From a checkpoint of a small transformer trained on Wikipedia: width 224, 11.3M parameters.
Each number is 128 + 24 x the weight over the matrix's rms, rounded and kept within 0 to 255. Layers, rows and columns count from 0.

# layer 4 attention query, 256x224, rms 0.0907, rows 151-181, columns 0-223
[[135 115  83 150 142 119 102 134 119  77 122  76 104 137 146 155 112 117 146 118  98 151 123 148 158 141 148 110 109 151 145 147 154 129 107 131  86 168 137 130  96 101 118 132 140 127 154 125 147 150 149 152  94 124  96 141 165 126 150 124 126 136 154 130 139 140 132 130 123 131 146  66  91 134 161 152 142 124 158  80 147 118 141 145 111 137 109 125 149 109 112 122 126 139 135 148 124 151 136 117 156 107  90 119 138 126 136 117 138  84 114 114 112 101 112 136 127 119 145  97 165 154 100 128 142 126 128 138 141 146  84 119 120 134 122 132 139 126 127  99  88 127 135  96 138 121 135 160 115 119 107 142 151 131 156 106 139 115 131 123 128 131 106 126 114 149 162 137 112 112 121  96 121 127 154  91 159 142 128 154 119  99 136 159 112 124 119 146 104 112 121 132 132 126 149 128 110 132 121 114 138 105 114 135 105 135 154 134 104 140 137 137 108 175 112 146  99 105  96 138 130 171 131 117]
 [134 149 152 128 114 165 145 144 125 141 105 147 163 146 147 124 123 129  94 103 104 159 155 108 145  82 129 124 134 138  71 131 116 141 127 150 133 107 122 169 148 108  99 171 100 137 132 127 120 121 114 130 137 124  85  76 157 119 149 106 134 139 132 119 147 145 109  97 121 199 101 128 150 129 145 123 117 122 135 144 100 126 111 109 136 141 130 144 108 132  82 176 125  95 105 130 123 135 124 119 133 177 162 123 120 154 130 130 136  98 131 115 164 144 131 110 116 132 120 142 104 132 151 131 100  91 135 129 164  95 127 135 120 143 140 128 109 140 143  81 122 172 120 142 118 169 129 114 132 115 155 116  99 126 172 130 101 117 125 139  50 141 126 110 122 147  96 164 143 142 133 155 166 110  98 119  96 104 125 102 154 146 152 112 151 140 105  94 140 105 126 116 133  98  77 154 125 108 149 153 146 133 147 138 131 173 120 132 137 124 107 102 140 147 120  99 169 107 136 141 135  88 124  85]
 [143 125 111 146  93 153 144 168 145 135 162 109 123 149 152 161 125 125 122 117  93 165  90 100 111 128 149 103  87 115 126 126 137 108  64 139 184 141 163 156  82 141 107  88 136 125 162 102 148 122  98 153  82 104 122 122 146 133 118 104  65 139 154 127 147 107 137 144 108 164 109  52 103 155 184 121 116 151 134 122 124 109 154 122 137 129  99 145 136 146 140 143 132 110 122 139  94 170 170 155 164 149 135  72 118 103 106 127 123 113 160  95 199 126 135  94  90 131  96 139 111 149 145 159  82  96 136 150 183 205 105 123 131 136 161 130 164 113 132 110 146 120 121 118 142 157 135  94 132  72 143 117 181 116 133 128 135 100 115 129 120 127 161 115 132 144 140 166 153 141 202 120 112 140 103 137 118 141 112 153 152 177 112 127 124 177 140 149 161 140 158 131  79  83 164 111 114  66 141 115 155 109 141 157 118  82 124 109 124 145  98 158 129 159 114 121 116 141  80 144 143 115  86  94]
 [133 117 126 134 162 107 108 148  94 110 145 130 109 128 120 146 142 103 130 142 116 152 118 123 115 159 135 104 109 129 100 123 151 123 105 136 176 128 159 119  98 142  98 112 157 129 114  96 152 130 135  99 111 129 128 104 113 121 148 150 122 125 149  98 139 124 105 122 132 161 133 143 129 158 134 110 115 122 127 104 187 107 101 145 132 100 160 122 130 153 125 120 152 126 152 150 127 106 158 156 150 125 114 127 126  71 156 103 116 134 132 146 116  90 130 111 128  97 130 100 151 141 150 151 141 139 112 145 101 153 123 106 122 119 128 121  88 115  81 155 131  91 151 107 110 116 150 118 160 142 171 127 141 115 100  95 145 148  98 108 183 139 125 144 135 165 160 149 140 143 124 113 141 124 126 143 100 180 127 145 120 109  97 173 107 152 120 166 138 165 132 147 117 133 134 108 137 123  93 148 103 164 124 138 103 124 161 102 151 112 110  78 126 148 143 130  86 148 129 103 117 164  98 132]
 [150 162 140 161 154 137  90 142  96 138 131 134  83 145 159 138 140 113 131 115 131 157 100 113 100 112 107 121 143 166  82 127 126 112 125 146 123 116 124 140 114 117  50 108 138 140 125 115 143 112 153 128 120 149 114 110 154 135 103 109 127 106 121 112 145  96 136 137 129 148 125 134 133 126 149 133 130 138 121 132 166 114 124 127 129 104 179 118 121 125 114 115 115  77 142 138 142 122 162 138 108 123 130 148 117  98  96 122 132 122 132 159 135 111 155  88 111 134 117 149 153 107 145 108 137 145 145 112 108 112 117 119 149  93  90 143 129  94 118 126 106 136 143 118  74 111 142  98 146 143 202 133  92 136 130 120 160 125 116 127 119 137 134 133 117 133 139 152 139  78 122 139 180 125 134 118 143 125 127 130 155 102 112 127 104 141 109 147 168 133 113 130 122 139 123 116 136  96 133 118 111 124 142 140 123 135 157 130 147 100 106 120 143  80 133 129 116 183 149 123 120 151 115 108]
 [118 137 150 164 145 133 127 154 114 146 124  93 153 140 106 143 146  82 148 106 110 119  94 100 103 108 152 157 135 110 158 124  96 163 109 130 103 143 128 148 109 106 128 118 136  97 107 126 132 126 105 138 145 107 137 117 103 145 131 112 145 169 118 149 108 133 110 160 101 159 113 108 118 105 138  59 124 135 135 121 145 111 144 110 130 142 127 144 107 171 126 135 111 131 140 164 128  81 136 150 118 119 103 139 128 112 115 134 170 133 126 139 125 162  98 121 110 121  97 146 155 155 114 162 109  81 154 159 145 115 125 147 121 155 118 144  96 148 133 124 176 128  99 125  96 127 123 189 137 106 143 138 105 104 155 119 144 134 125 132  70 133 111  92 164 161 107 174 120  83 126 139 127 157 112 110 115 109  92  96 155 143 135 113 133 137 132 119 140 133 120 139  88 106 144 131 180 121 113 108 169 101 139 153 138  98 107 141  77 135 112 128 129 131 145 125 152 163 105 136 156 126 153 104]
 [169 176 102 134 119 126 122 119 159 130 119 114 148 113 147 110 107  93 150 122 124 132 107 129 132 142 118 140 148 147 113 140 121  86 100 117  91 160 171 108 140  89 131 112 141 114 137 137  93 121 160 103 111 144 116 160 174 110 107 145 121 120 148 138 131 121 159 146 113 133 140 114  98 115 138 129 144 135  95 100 130 145 129 150 108 134 130 100 126  84  95 107 132 115 142 138 134 132 150 103 123 119 118 131 112 151 132 120 128 102 131 149 143 112 151 149 124 109 129 149 136 130 130 138 113 134 160 138 111 142 126 111 150 143  98 147 129 104 138 127 127 129 120 130 118 122 132 113 123 142 135 129 146 142 126 159 134 119 148 120 126 141 172 150 107 112 131 128 148 133 129 120 146 150 122 136 138 144 152 130 139 110  86 149 135  87 154 138 133 106 171 110 144 159 119  88  91 122 142  82 125 137 125 135 130 118 149 131 106 145 139 135  88 109 116 122 101 116 139 108 117 130 120 106]
 [148  98 158 113 126 110 164  93  78  80 129 126 112 104 114 125 127 135 145 147 193 135 147 109  89 131 137 128 141 110 155 108 137 132 131 124  92 146 133 130 130 171 112 137 135 161 137 133 132  86 169 120 128 119 148 116 119 105 131 116 156 157 119 114 120 103 144 147 155 106 154 156 115 140 125 148 109 123 117 118  88 117 157 143 102  82 162  93 163 130 149 122 114 146 121 138 146 122 144 125 106 122  96 130 142 103 120 138 131 151 111 117 138  93 128 115 161 146 111 108 131  83 134 118 152 143 128 114 106 118 134 110 136 119 143 109 116 115 132 151 118 117 117 121 154 115 140 150 121 162 139 151 123 105 110 160 123 150 180 131 147 139 123 134 112 110 101  86  96 127 103 105 122 139 133 126 141 154 150 139 123 137 115 107 129 131 106 116 148 164 112 155 138 138 143  98 109 138 120 146 119 164 123 105 133  98 146 161 131 123 130 151 117  92 127 147 105 138 146 118 119 160 128 150]
 [111 105 148 128 154 118 109 109 146 123 148 127 118  87 174  98 125 137 123 117 139 146 120 142 128 139 101  88 139 187 138 130 137 137 107  81 115 117 120 106 141 117 107 113 136 157 150 125 147 157 141  95 129 177 101 106 141 121 117 126 121 164 134 133 172 124 148 102  74 157 174 146  95 110 116 151 129 159  87 135 161 132  93 185  77 118 140 122 141 100  94 105 134 151 155 142 131 173 110  95 120 144 115 111 168 136 110  99 158  93 102 164  96 106 170 192 128 109 141 101 148 134 172 127 158 136 149 129  89 154 130  81 148  98  90 136 109 110  90 124 105 106  96 106 112 123 140 103 168 143 144 165 127 102 114 129 107 140 146 115 138 135 122 158 123 151 135  90 122 167 109 118  95 108 122 118 152 138 167 116 131 110 145 165 125 132 154 154 142 127 103 107 128 147 128 140  74 109 106 158 141 143 101  78  89  99 162 151 130 120 122 137 105 110 108 155  86 154 140 115 150 117 121 152]
 [124 121 126 179 133 124 121 166 160 126 136  99 117 141 134 118 141 112 104 120  87 157 117 103 132 123 148 156 121 138 126 156 119 120 139  80 143 127 103 126 117  95 142 123 152 117 166 123 168 132 112 117 103 126 100 119 145 104 126 148 107 134 126 161 165 144 145 127 100 131 128  95 116 124 127 121 135 127 121 137 160 103 139 109 112 133 129 112 114 149 129 119 118 121 167 103 115 161 133 126 134  90 141 119 114 125 126 109 159 129 119 143 101 119 158 167 106  95 119 118 153 119 142 115 137 135 133 118 129 155 133 122 119 117 142 154 148 122  93 102 125 131 147 111  80 109 124 125  92 120 119 134 100 154 130 116 104 115 114 128 123 112 109 115 151 139 132 113 133 135 109 133 138 164 140 154 109 134 130 140 145 141 101 147 122 104 104 160 104  91 147 120 111 127 167 134 112 113 129 123 128 126 138 153  92 100 169 130 136 133  99 139 112 145 139 114 117 118 114 102 135 130 112 119]
 [147 139  83 114 122 134  99 132 118 142 103 148 154 101 103 132 142 120 117  98 114  89 113 160 114 133 164 110 146 134  98 137 141 125 166 163 144 120 102 142 184 122 158 113 116  91 110 155  93 160 103 124 114 135 164 156  97 141 118 166 121 142 158 138 132 140 137 105 145  83 112 122 112 121  64 138 155 107 136 157 105 121 134 141 129 148 108 166 107 114 129 123 142 155  88 120 128  72 121 101 124 126 156 152 125 115 138 123 114 179 130 125 135 147 129 112 124 119 149 126 155 164 106 130 141 108 155 117  91 105 123 148  99 113 119 100 166 131 109 178 122 125 201 141 110 127 120 172 119  95  87  87 132 135 133 108 111 168  74 138 128 137 113 123 140 112 150 181 154 110 154 172 143 127 135 141 124 112 142 128  98 158 127 141  95 123 147 148  91 177  98  91  93 102 127 136 163 142 127 125 130  96 152 107 165 150 112  72 124 120 151 111 179 141 165 116 159 104 110 124 149 123 124 127]
 [141 189 164  38 166 158 175 146 169 153 102 142 118 112 125 126 126  75 128 144 146 150 201 145 102 155  56 160  90 131 132 173 161 135  96 173 184 121 112 118 125 189 138 104 112 102 149  74  86 130 128 162  86 112 130 107 117 150 131 138  74 157 104 136 122 142 117 141 115 201 142 181 183 178 102 151 127 141  83 168 125 135 113 172 107 126 163  94 135 125 163  98 145  92 173 145 139  98 116 147 113 104 137  95 178 133 157 148 128 103 184 107 166  64  92  91 107 159 140 150 147 158 128 126  66 145 128 102 190 136 160 115 116 109 158 130 107 127 110  91  82 117 134 129 109 149 123 104 107 209 133  87 168 163 109 162  76 113  88  48  95  90 160  86 108 157 144  69 160 143 112  95 105 102 117 125 111 118 125 100 101 146 170  97 103 125 128 148 146 178 138 183  84 132  75 183 107 145 130  86 164 131 184 104 120 143 127 116  99 155 143  90 144 152 127 121 101  95 121 136  87  38 156 106]
 [106 134 128 146 156 110 117 168 176 201 106  94 184 146  78  85 114  89  99 103 126  90 110 140 136 152 110 128 121 146 162 125 126 125 166  94 133 135 155 108 166 115 170 114 135  66 126 122 114 148 128 116 115 130 127 157 123 154 156 125  90 149  98 147 127 111 120 141 128 121 115 182 143 119 135  93  96 142 134 140 140 131 125  86 103 155  61 129 146  84 193 112 110 156 147 132 117 146 117 137 171 121 136 150 122  99 137  81 155 159 107 108 132 151 149 129 128 113  86 123 136 154  87 124 131 139 133 161 127 100 154 165 122 145 135 142 124 144 135 109 131 137  89 125 133 119 143 148 128 133  92 110  94 148 101 140 113 119 125 121 151  82 117  98 154  98  98 112 124 102 132 137  86 130 127 105 147  96 141 130 120 121 159 128 171  59 138 118 152  98 122 104  86 138 139 144 144 175 127 109 135 137 135 136 137 100  91 137  99 160 154 136  99 127 157 132 126 114 156 151 123 126 147 116]
 [147 113 152 116 130 143 158  79 104 160 134 147 146  76 133  90 140 148 124 117 166  84  95 118 104 131 144 129 152 144 114  85 121  95 138 126 122  98 140 167 127 147  92 133 132 141  50 165 107  89 132  91 163 155 140 103  88 153 155 108 148 130  77 115 119 108 133 111 141 102 153 179 153 106  94  92  95 164  93 113  86 157 150 146  90 112 171 178 125  93 100 123 149 131 115 124 194 135 116 112 125 159 110 126 124 141 118 140 127 131 113 164 143 151 101 143 112 124 122 126  99 105 170 149 146 108 138 151 141 127 118 110 111 106 128 114  84 130 144 140 166 120  89 151 171 152 161 137 142 152 138 136 138  97 131 123 116 189 160 149 135 177 137 164 102 140  82 133 127 161 135 126 123 102  94 133 147 106 131 114 140 107 172 130 141 157 140  85 128 126 104 140 163 136 117 131 140 125 124 149 152 137  98  79 143 141 115 109 149 100 148 122 149 103 141 133 173 148 128 120 126 118  97 145]
 [107 144 139 151 107 165  84 129 130 138 152 130 104 119 167 128 142 132 121 139 113 138  81 145 152  98 121  99 144 166 115 139 129 106 117 133 104  81 116 126 148  74 108 131 153 206 167 179 182 122 117  77 176 184  98 124 153 102 133 108 147 156 168 147 132 136 133  29 150 138 158  78  73 117 174 141 139 114 136 110 148  92  96 133 115 105 146 112 118 135  79 141  95 132  96  97 117 172  96 132  99 137 136 111  91 130 122 120 148  71 100 118 121 136 138 140 154 135 137 125 127 125 124 121 136 111 174 133  78 143  99 122 130 151  69 132 135  97 136 153 139 127 117  66 108 102 115 152 118  90 153 163 117 158 157  94  97 124 118 172 131 132 106 195 103 142 142 150 105 160 136 152 144 112 130 132 118 108 104 116 163 151 109 181 104 152 114 151 122  89 138 103 100 109  91 110 127  67 140 139 120 122 143  87 145 144 127 126 151 110 109 134 120 136 127 169 135 130 136  76 163 151 101 118]
 [114 124 165 123 124 116 143  83  75 161 115 139 159  83 123 105 133 185 124  93 172  57  94 133 113 151 143 107 146 140 119 121 110 124 158 107  92 110 152 130 126 158 104 142  95 134 112 155 162  92 126 104 132 183 125  91  87 164 118 143 175 122 109 122 126 118 151  80 114  98 160 216 100  98  83  90 149 142  88 127  48 109 155 149  81 122 191 151 123 111 112 156 119 127 126 143 166 112 100 114 105 157 118 106 135  89 104 133 112 117  99 156 124 164  98 113  98 103 120  70  96 132 148 154 140  95 129 149 111 135 119 115 118 113  94 127 105 110 135 201 136  95 104 151 117 157 155 130 137 159 150 138 131 103 161 118  95 182 153 146 136 165 128 166 128 126 109 131 150 135 113 183 118 126  84 127 154 131 160 145 139 147 137 104 128 176 150 140 141 144  86 130 163 115 108  98 140 126 125 167 145 180  93 101 109 123 146 122 137 106 187 138 123  90 142 103 156 148 124 120 143 149 116 142]
 [102 173 162 105  74 174 133 146 162 115  84 138  66  79 151 136 178  67 205 156 174 117  93 130 131  94  98 156 170 129 139 121 141  56 101 144 155  93 138 173 151 131 150 117 171 161 165 177  82 121 126 117 188 113 126 127 164 154  72  99 138  90  97 146 125 112 101  94 166 105 133  65 166 137 147 133 141 126 106 104 157 186 132 137 126 138 126 132 137 147 126 104 171 125  99  72 116 138  71 172  98 108 171 108 116 182 151 185 121 116 139 136 108 119 133 146 177 144 159 181 141 151 108 176 112 181 130  76 134 182 139 131 128 107 124 113 171 114 147  81  94 112 111 128 115 134  87 125  86 180 136 137 125 177 123 118  63 127 106 131  94  86 178 134  68 169 239 113 145 185 139 120 166 117 166 117 110  88 124 113 130 129 127 197  94 109 119 136 106 121 132 138  98 153  93 154 132  84 115  92  93  90 106 100 146 109  88 122 134  92 138  73 130 131 144 188 170  76  86 198 112  85 143  92]
 [112 116 133 159 139 144 129 164 149 102 115  89  76 151 129 168 158  78 115 150 116 140  94 117 149 115 125 133 117 131 135 141 111 135 126 106 147 120 146 129 128  90 138 109 152 132 160 111 133 145 141 139 128 109 126 143 138  99 175 127 103 133 121 142 180 152 117 118 117 153 119  66 127 147 158 138 151 170 130  98 170 108 120 119 126 141  80 145 129 129 154 131 147 125 180 117  98 153 152 161 153 116 102 132 108 126 122 145 141 137 114 143 119 121 163 150 156  89 137 109 126 171 128 106 103 120 111 107 114 136 119 137 123 129 119 136 169 136 116  97 136 149 119  97 108 127 122 141 150  93 120 133  84 163 129 116 131 116 105 138 135  96 113 126 131 188 167 164 129 121 131  89 122 141 129 176 111 133  98 132 133 109  91 178 128 131 126 145 118 134 154 117  83 130 128 125 126  91 104 113 128 124 159 158 125  82 134 116 141 146 102  93 127 188 117 154 105 108 110 121 175 129 147  98]
 [ 71 126 115 120 148  74 133 154 130 138 148 105 117 187 137 147 103 114 164 108 161 175 116 116 159 109 137 118 149  91 176 123 134 109 169 123 109 157 160  99 125 106 136 160 119 127 158 112 132 129 166 168 157 114  90 141 196 105 115 149 130 119 141 125  92 113 111 160 173 138  94  94  98 146 218 147  98 107 189 112 165 136 140 117 187 125  80  92 152 163 167 139 136 147 118 167  62 174 141 159 172 109 100 139 146 101 160  96 151 120  79  83 111  99 124 113 200  82 104 178 101 128  82 197 129 167 125 145  99 129 144 161 156 175 129 112  97 115 143  85  72 143  68 109 122 113 106 164 124 131 143 149 116 129 124  93 179 102 171 106 181  82 113 151 144 101 154  70 113 137 105 128 165 139 154  83 128 163 135 172 163 130 130 120 127  75 134 141 169 110 119 127 149 141 144 118 116 141 111  85  17 110  94 169 134 171 149 153 103 111 121 117 109  97 116 127  95 134 138 126  97 164  95  91]
 [125 120 135 122  92 160 157 114 196  62  91 109  66 136 137 176 130  56 171 146 159  71 170 105 127 103 137 171 118 115 111 158 138 105  86 137 142 127 120 141 111 173 157 143 144 132 194 143 119 126 129 132 179  99 121 183 173  73 157 100 102 123 106 152 139 144  81 113 184 186 125  73 147 178 130 137 133 154 140 143 114 114 154 122 130 117 108 156 115 115 128 123 147 143 144  85  74 172  95 192  83  80 126 121 124 122 140 177 132  97 120 135 119 105 141 139 186 130 129 144 116 186 104 144 113 148 103  89 163 146 161 148 127 160 157 120 155 112 108 101 118  94  96  54 100 138 146 162 118 178 105 182  89 164 126 152 111 142 107  68 153 112 115 121 123 189 173 116 119 122 163 109 130  85 166  87 141 120 130  87 115 106 120 153  71 128 177 150 141 110 155 169 117 147  85  91 123 149 124 127 104 112 120 131 141 124 124 167 145 103 113 108 125 182 152 177 112  55 132 156 125 112 164 129]
 [141 123  39 166 103  31 121 162 151 130 129 102 155 195  79 122  84 177  88  85  79 138 179 104 169 163 115 118  81 115 120 157 125 192 176 112  96 193 134  95 135  86 171 179 134  84 147  93 128 136 148 179  93 100 113 157 127  95 102 213 114  76 167 115 130 160 120 176  79 102  68 140  82  63 155 147 123  82 184 110 130 105 113  91 201 193  88 102 106 131 170 153 144 128 156 147 113  99 196 101 179 128 145 171 165 110  95 105 107 157 148 101 113 141  99 125  94 125 123  97 158 148  98 107 184 180 123 186  89 114  79 183 123 128 137 144 143 158 133 114 105 147 153 157 110 106 133  73 149  74 104  92 111  55 103 135 151  66 115 149 188 163 116 100 169  42  75 125 133  65  88 166 107 178 158  98  92 163 163 162 148 119  85 121 189 105 128 141 109 115 143  81 153  81 172 146 101 177 130 140  67 125 162 178  87 159 143 138 110 157 148 194 137 114 137  57 104 210 150 128 100 113 154 127]
 [190 133  96 191 130  72 112 160  75 155  82 127 150 153  81  97 138 155  88 102  86 174 113 143 134 149 119 149  37 157 122 125  97 172 147 126 120 168 122 133 138 123 135 103 115 129 143 124 141  91 166 161  88 107 148 125 109 160 100 151 105  95 166 123 189 120 159 140  39  92  93 171 115  30 129  88 142  82 135 121 126 104 122 132 145 192  91 118 102 135 138 130 181 142 153 126 186  75 168  85 156 137 127 142 156 115  72 103 144 186 142 142 169 166 105 126  62 152 137 112 152 104 119  94 153 100  88 137  84 132  55 116 129 102 117 151 121 172 130 107 160 158 198 197 119 154 142 108 166 103 117  87 151  64 120 103 108 118 129 202 126 157 182  66 110 100  95 196 148 116 118 137 104 151 141 151  96 172 127 159 149 142  86 159 193 133  75  98  99 163 146  73 165  78 217 150 118 117 156 129 168 131 188 178  79  51 131 132 146 177 180 157 153 110 133  68 152 183 138 147 155  99 134  72]
 [136  99 146 148 146 136 145 135 155 135 130  85 146 110  97  70 168 163 117 132 118 133  77 144 133 155 120 125 142 151 115 129 153 132 152 130 156 101 127 121 100 111  86 110 149 148  80 139 185 148  85  93 108 158 107  62  85 131 162 106 134 132 100 133 164 134 164 111 102 117 143 162 135 130 127 100 155 165  94 123 134 108 115 121  58 133 167 178  98 121 120 136 110 120 145 142 175 132 121 113 135 147 133 130 122 107 141 162 149 113 112 138 112 154 149 134  93 115  99  88 102 126 163  97 141  97 183 146 143 122 109 110 143 119 126 144  74 133 157 108 150 102 128  99 130 131 151 122 122 123 123 119 102 136 149  77 131 126 141 112 101 102 104 138  89 160  91 138 100 144 114 137 116 140  86 175 116 153 122 153 152 117 129 158 155 136 114 162 135  97 137 182  84 122 110 139 140 107 107 135 177 139 121 109  98  98 152 133 128 130 140 128 162 165 152 122 132 139 132 101 169 121 126 118]
 [138 136  90 166 147 120 141 169 166  97 127 113 101 170 110 169  96 136 130 119  91 177 161 134 177 140  85 143  98 107 145 142 160 171 123 139 155 144 107 111 129 100 147 105 159 115 157 102 130 145 125 146  89 101 106 142 117 102 104 146 110 114 117 153 141 147 129 187 134 106  90  85 120 160 131 165 166 144 164 129 186 150  83 127 155 143 120  88 109 173 177 119 113  95 152 104 113 109 166 165 161  69 145 170 129 146 163 155 107 103 151  93  89 108 155 133 121 139 151 139 141 138  96  86 121 156 144 129 142 114 130 141 135 142 162 153 150 139 135  62  89 143 147 137 123  75  94  87 110 129  78 110 136 146  85 118 158  69 108 102 141  85  94 111 126 129 127 103 114 119  85  78 132 151 140 147 107 136 107 151 108 124 134 145 131 120 133 178 116  90 169 185 104 134 129 173 110 141 136  64 109 126 191 166 103 136 114 148 130 156 105 136 181 168 118 131  86 146 131 116  99  98 143 126]
 [163 158 143 112  82 142  84  89 115 116 184 154 166  95 171 129 123 169 146 112 123 111 151 152  88 113 159 127 123 139 111 116 106 103  66 118 109 146  87 106 156 165 114 129 106 160 142 207 146  83 116 142 121 147 138 146 109 154  90  81 137 139 146 138 116 121 152 127  93 133 133 122 119  88 101 113 107  85 132 161  66  94 170 138 101 129 176 151 121 121  87 108 155 140  83  91 107 108 106 113  92 149 124  85 105 160 119  98 132 129 110 144 129 159  92 141 136 171 141 106 140  54 152 146 127 111 115 140 104 180 111 110 110 125 100 120 132 155  89 197 168  94 151 128 134 161 143 139 132 141 173 137 173  82 148 145 126 131 134 143 142 189 180 126 145 113 147 123 157 121 178 148 156 145 132 115 154 114 146 148 129 176 106  90 118 148 124 126 116 144 133  88 155  91 127  93 113 163 124 152 166 102 114 111 137 101  94 114 105 154 176 159  87  97 127  80 175 125 138 154 117 137 102 129]
 [133 123 166 134 136 150 100 114 151 159 153 131 158  96 127  84 175  88 116 137 149 112  95 149 110 127 153 132 129 151 152 120  99 117 132 135 138 121 117 125 149 128 122 115 138 134  92 148 156 143  82 100 144 173 135  96  93 146 152 109 134 145 108 142 169 154 150  85 129 155 148 161 121 102  78 115 129 160 105 143 154 122 129 126  52 151 140 156 116 119 111 106 107 141 124 101 150 123  78 102 101 119 129 131 112 114 109 131 183 111 111 144 119 146 138 124 144 129 136 129 139 131 151 121 138 110 154 157 104 134 140 133 132 109 103 144 131 117 119 143 160 121 143 111 107 119 149 147 134 144 124 157 124 125 131 113  95 155  91 131  82 111 120 128 131 130 143 148 137 135 113 148 100 100 130 139 136  82 133 107 128 125 171 141 117 127 167 158  87 105  94 143 102 130 120 128 142 108 103 138 196 115 117  91 125 119 110 126 109 108 128 102  83 140 153 141 140 138 133 117 142  94 114 143]
 [118 155 132 114 113 166 129 112 134 117 134 142 145  68 149 124 157 154 104 138 138 135 128 123 108 169 160 105 148 121 111 108 114 126 144 126 123  92 109 131 139 134 118 111 162 116  75 145 105 107 124 141 136 128 148 116 118 162 122 132 154 124 112 127 133 127 112 122 131 113 162 172 175  92 121 146 129 103  74 160 152 190  99 154 133 178 134 130 116 121 140 103 188 122 151 113 180 120 128 130 132 154 175 138 129 182 136 110 109 144 147 154 152 144 135 143 121 118 128 143 140 104 174  93  99 119 149  92 104 106 132 102  99  74 151 121 108 129 109 113 141 135 115 125 144 168 110  94 132 107 117 131 118 189 119 146  88 139 113 139 124 157 158 142  95 133 108 113 157 134 110 134 164  81 103 153 115 108 116 136 126 100 162 128 176 110 119 122  98  92 113 127 108 164  76 177 129 137 136 130 158 136 128  69 156 126  88 118 170 116 125 120 172 159 162 130 149 108 131 148 116  98 154 159]
 [ 95  79 143 172  99 160 108  80 120 162 139 113 123  96 151 147 153 128 141 111 129  74  80 140 145 145 189  58 138 127 173  64  83  98 116 115 131  91 183 158 129  99 110 112 140 128 101 165 144 138 140 124 215 149 157 147  90 151 114 129 156 167  87 126 150 102 127  90 164  93 139 105 116 103 125 100 111 155 102  92 121 158 145 129  86 125 131 160 167 127 158 134 127 165  80  94  94 141 115 148 151 148  99 123 105 116 140 137 104 127 101 167 113 158 147 169 133 105 132 122 133 135 128 166 132  89 139 121 108 166 104 126 108 142  93  93 171 113 101 157 175  96 113 110 149 125 143 167 173 130 129 131 114 106 114 146 134 187 131 139 155 141 120 189 138 145 138 177 129 127 181 140 134 116 128 156 185 108 126 149 110 123 151 124 120 144 173 102 139  99  73 160 112 111 124 102 145 146  97 164 140 112 103 102 151 106  56 107 115  53 132 119  98 122 156 181 181 140 112 148 178 157 128 158]
 [ 91 143 176  93 173 121 178  87 118 175  95 159 156  89  96 105 127  97 125 132 178  59 123 132  91  78  86 141 196 152 126 137 152 116 142 125 122  94 184 170 120 167 122 147  98 157  61 106 113 139 110  44 176 182 143  71 118 137 158  82 154 174  68 152  96 125  90  56 198 133 190 160 158 197  77  88  90 218  78 127  44 155 175 115  83  54 199 155 154  82  70 149  98 129 116 130 146 187  84 128  77 161 113  69 112  77 120 127 123  76 117 161 119 121 114 134  93  97  91 133  62 155 151 160 150 110 179 143 174 120 200  83 161 149 118  95  77  93 158 181 150  85  71  94 108 147 181 198  79 190 141 133  94 167 132 172 108 208 199  93  92 142 104 183 121 118  94  98 101 162 107 155  82  90  98 107 141 120 142  68 152 150 130 104  40 144 165  88 154 156 120 148 158 160  60 109 168  89 121 176 115 187  89  65 118 176 169 131 148  65 121  94 138  90 121 186 140  86 144 108 172 182 113 135]
 [126 174 124 109 122 131 134 152 155 150 108 157 179 123 135  82 159 139  94 145 103 140 138 119  91 124 144 145 138 157  96 168 158 126 139 137 115 118 106 141 147 119 181 129 138 107 108 155 163 142  86  44 110 146 153  90 135 123 131 123 133 128 137 164 125 156 122  70 116 156 145 154 130 106  89 114 138 131 116 163 106 128 116 128 110 113 144 128 112 103 103 129  97 163 100 139 153 136  74 110  88 116 140 107 155 140 120 104 152 133 143 138 156 135 123 118  96 155  76 116 132 144 155 138 130 148 122 129 157 144 158 109 124 106 124 144  99 122 110 130 137 118 139 126 109 131 130 113  79 155 120 108 140 139 120 157 102 136 135  92 109 122 117 121 135 103 107 119 119 123 133 139 107 120 143  68 114  90 160  63 127 147 109 137 112 121 151 121 110 101 110 113 128 132 126 163 131 132 127 155 157 107 149  89  88 149 154 131  93 153 148 144 144 116 140 133 118 103 140 163 154 103 104 145]
 [124 104 143  97 108 134 168 121 161 102 126 160 117 104 142 146 108 118 154 139 109 143 128 109 134 135 165 108 197 137 107 139  71 144 138 160 114 139 166 119 100 156  87 108 153 143 148 104 112 113 108 125  94 116 149 120 148 110 133 126 137 132 137 136 117 124 113 127 119  63 146 134 131 167 103 160 135 120 133 132 145 156 144 149 127 109  98 109 157  96 118 166 181 148  78 145 130 151 124 135 149 160 139  73 141 107 137 155 107 126 145 147 128 131 119  86 138 129 117 123  94 151 128 113 118 102 133  87 175 117 108 139 132 111 122 109 129 106 100 131  98 111 177 125 145 124  77 131 148 103 149 138 114 162 176 113 155 133 138 104  98 119 113 152 173 120 165 126 138 135 137 115 134 101 133 150 139 126 169 134 105 137 124  97  87 115 128 133 140 122  98  88 114 106 165 116 148  97 165 141 113 105 131 131 137 199 162  93 120 108  83 153 119 121 117 171 123  88  94 142 161 150 115 139]]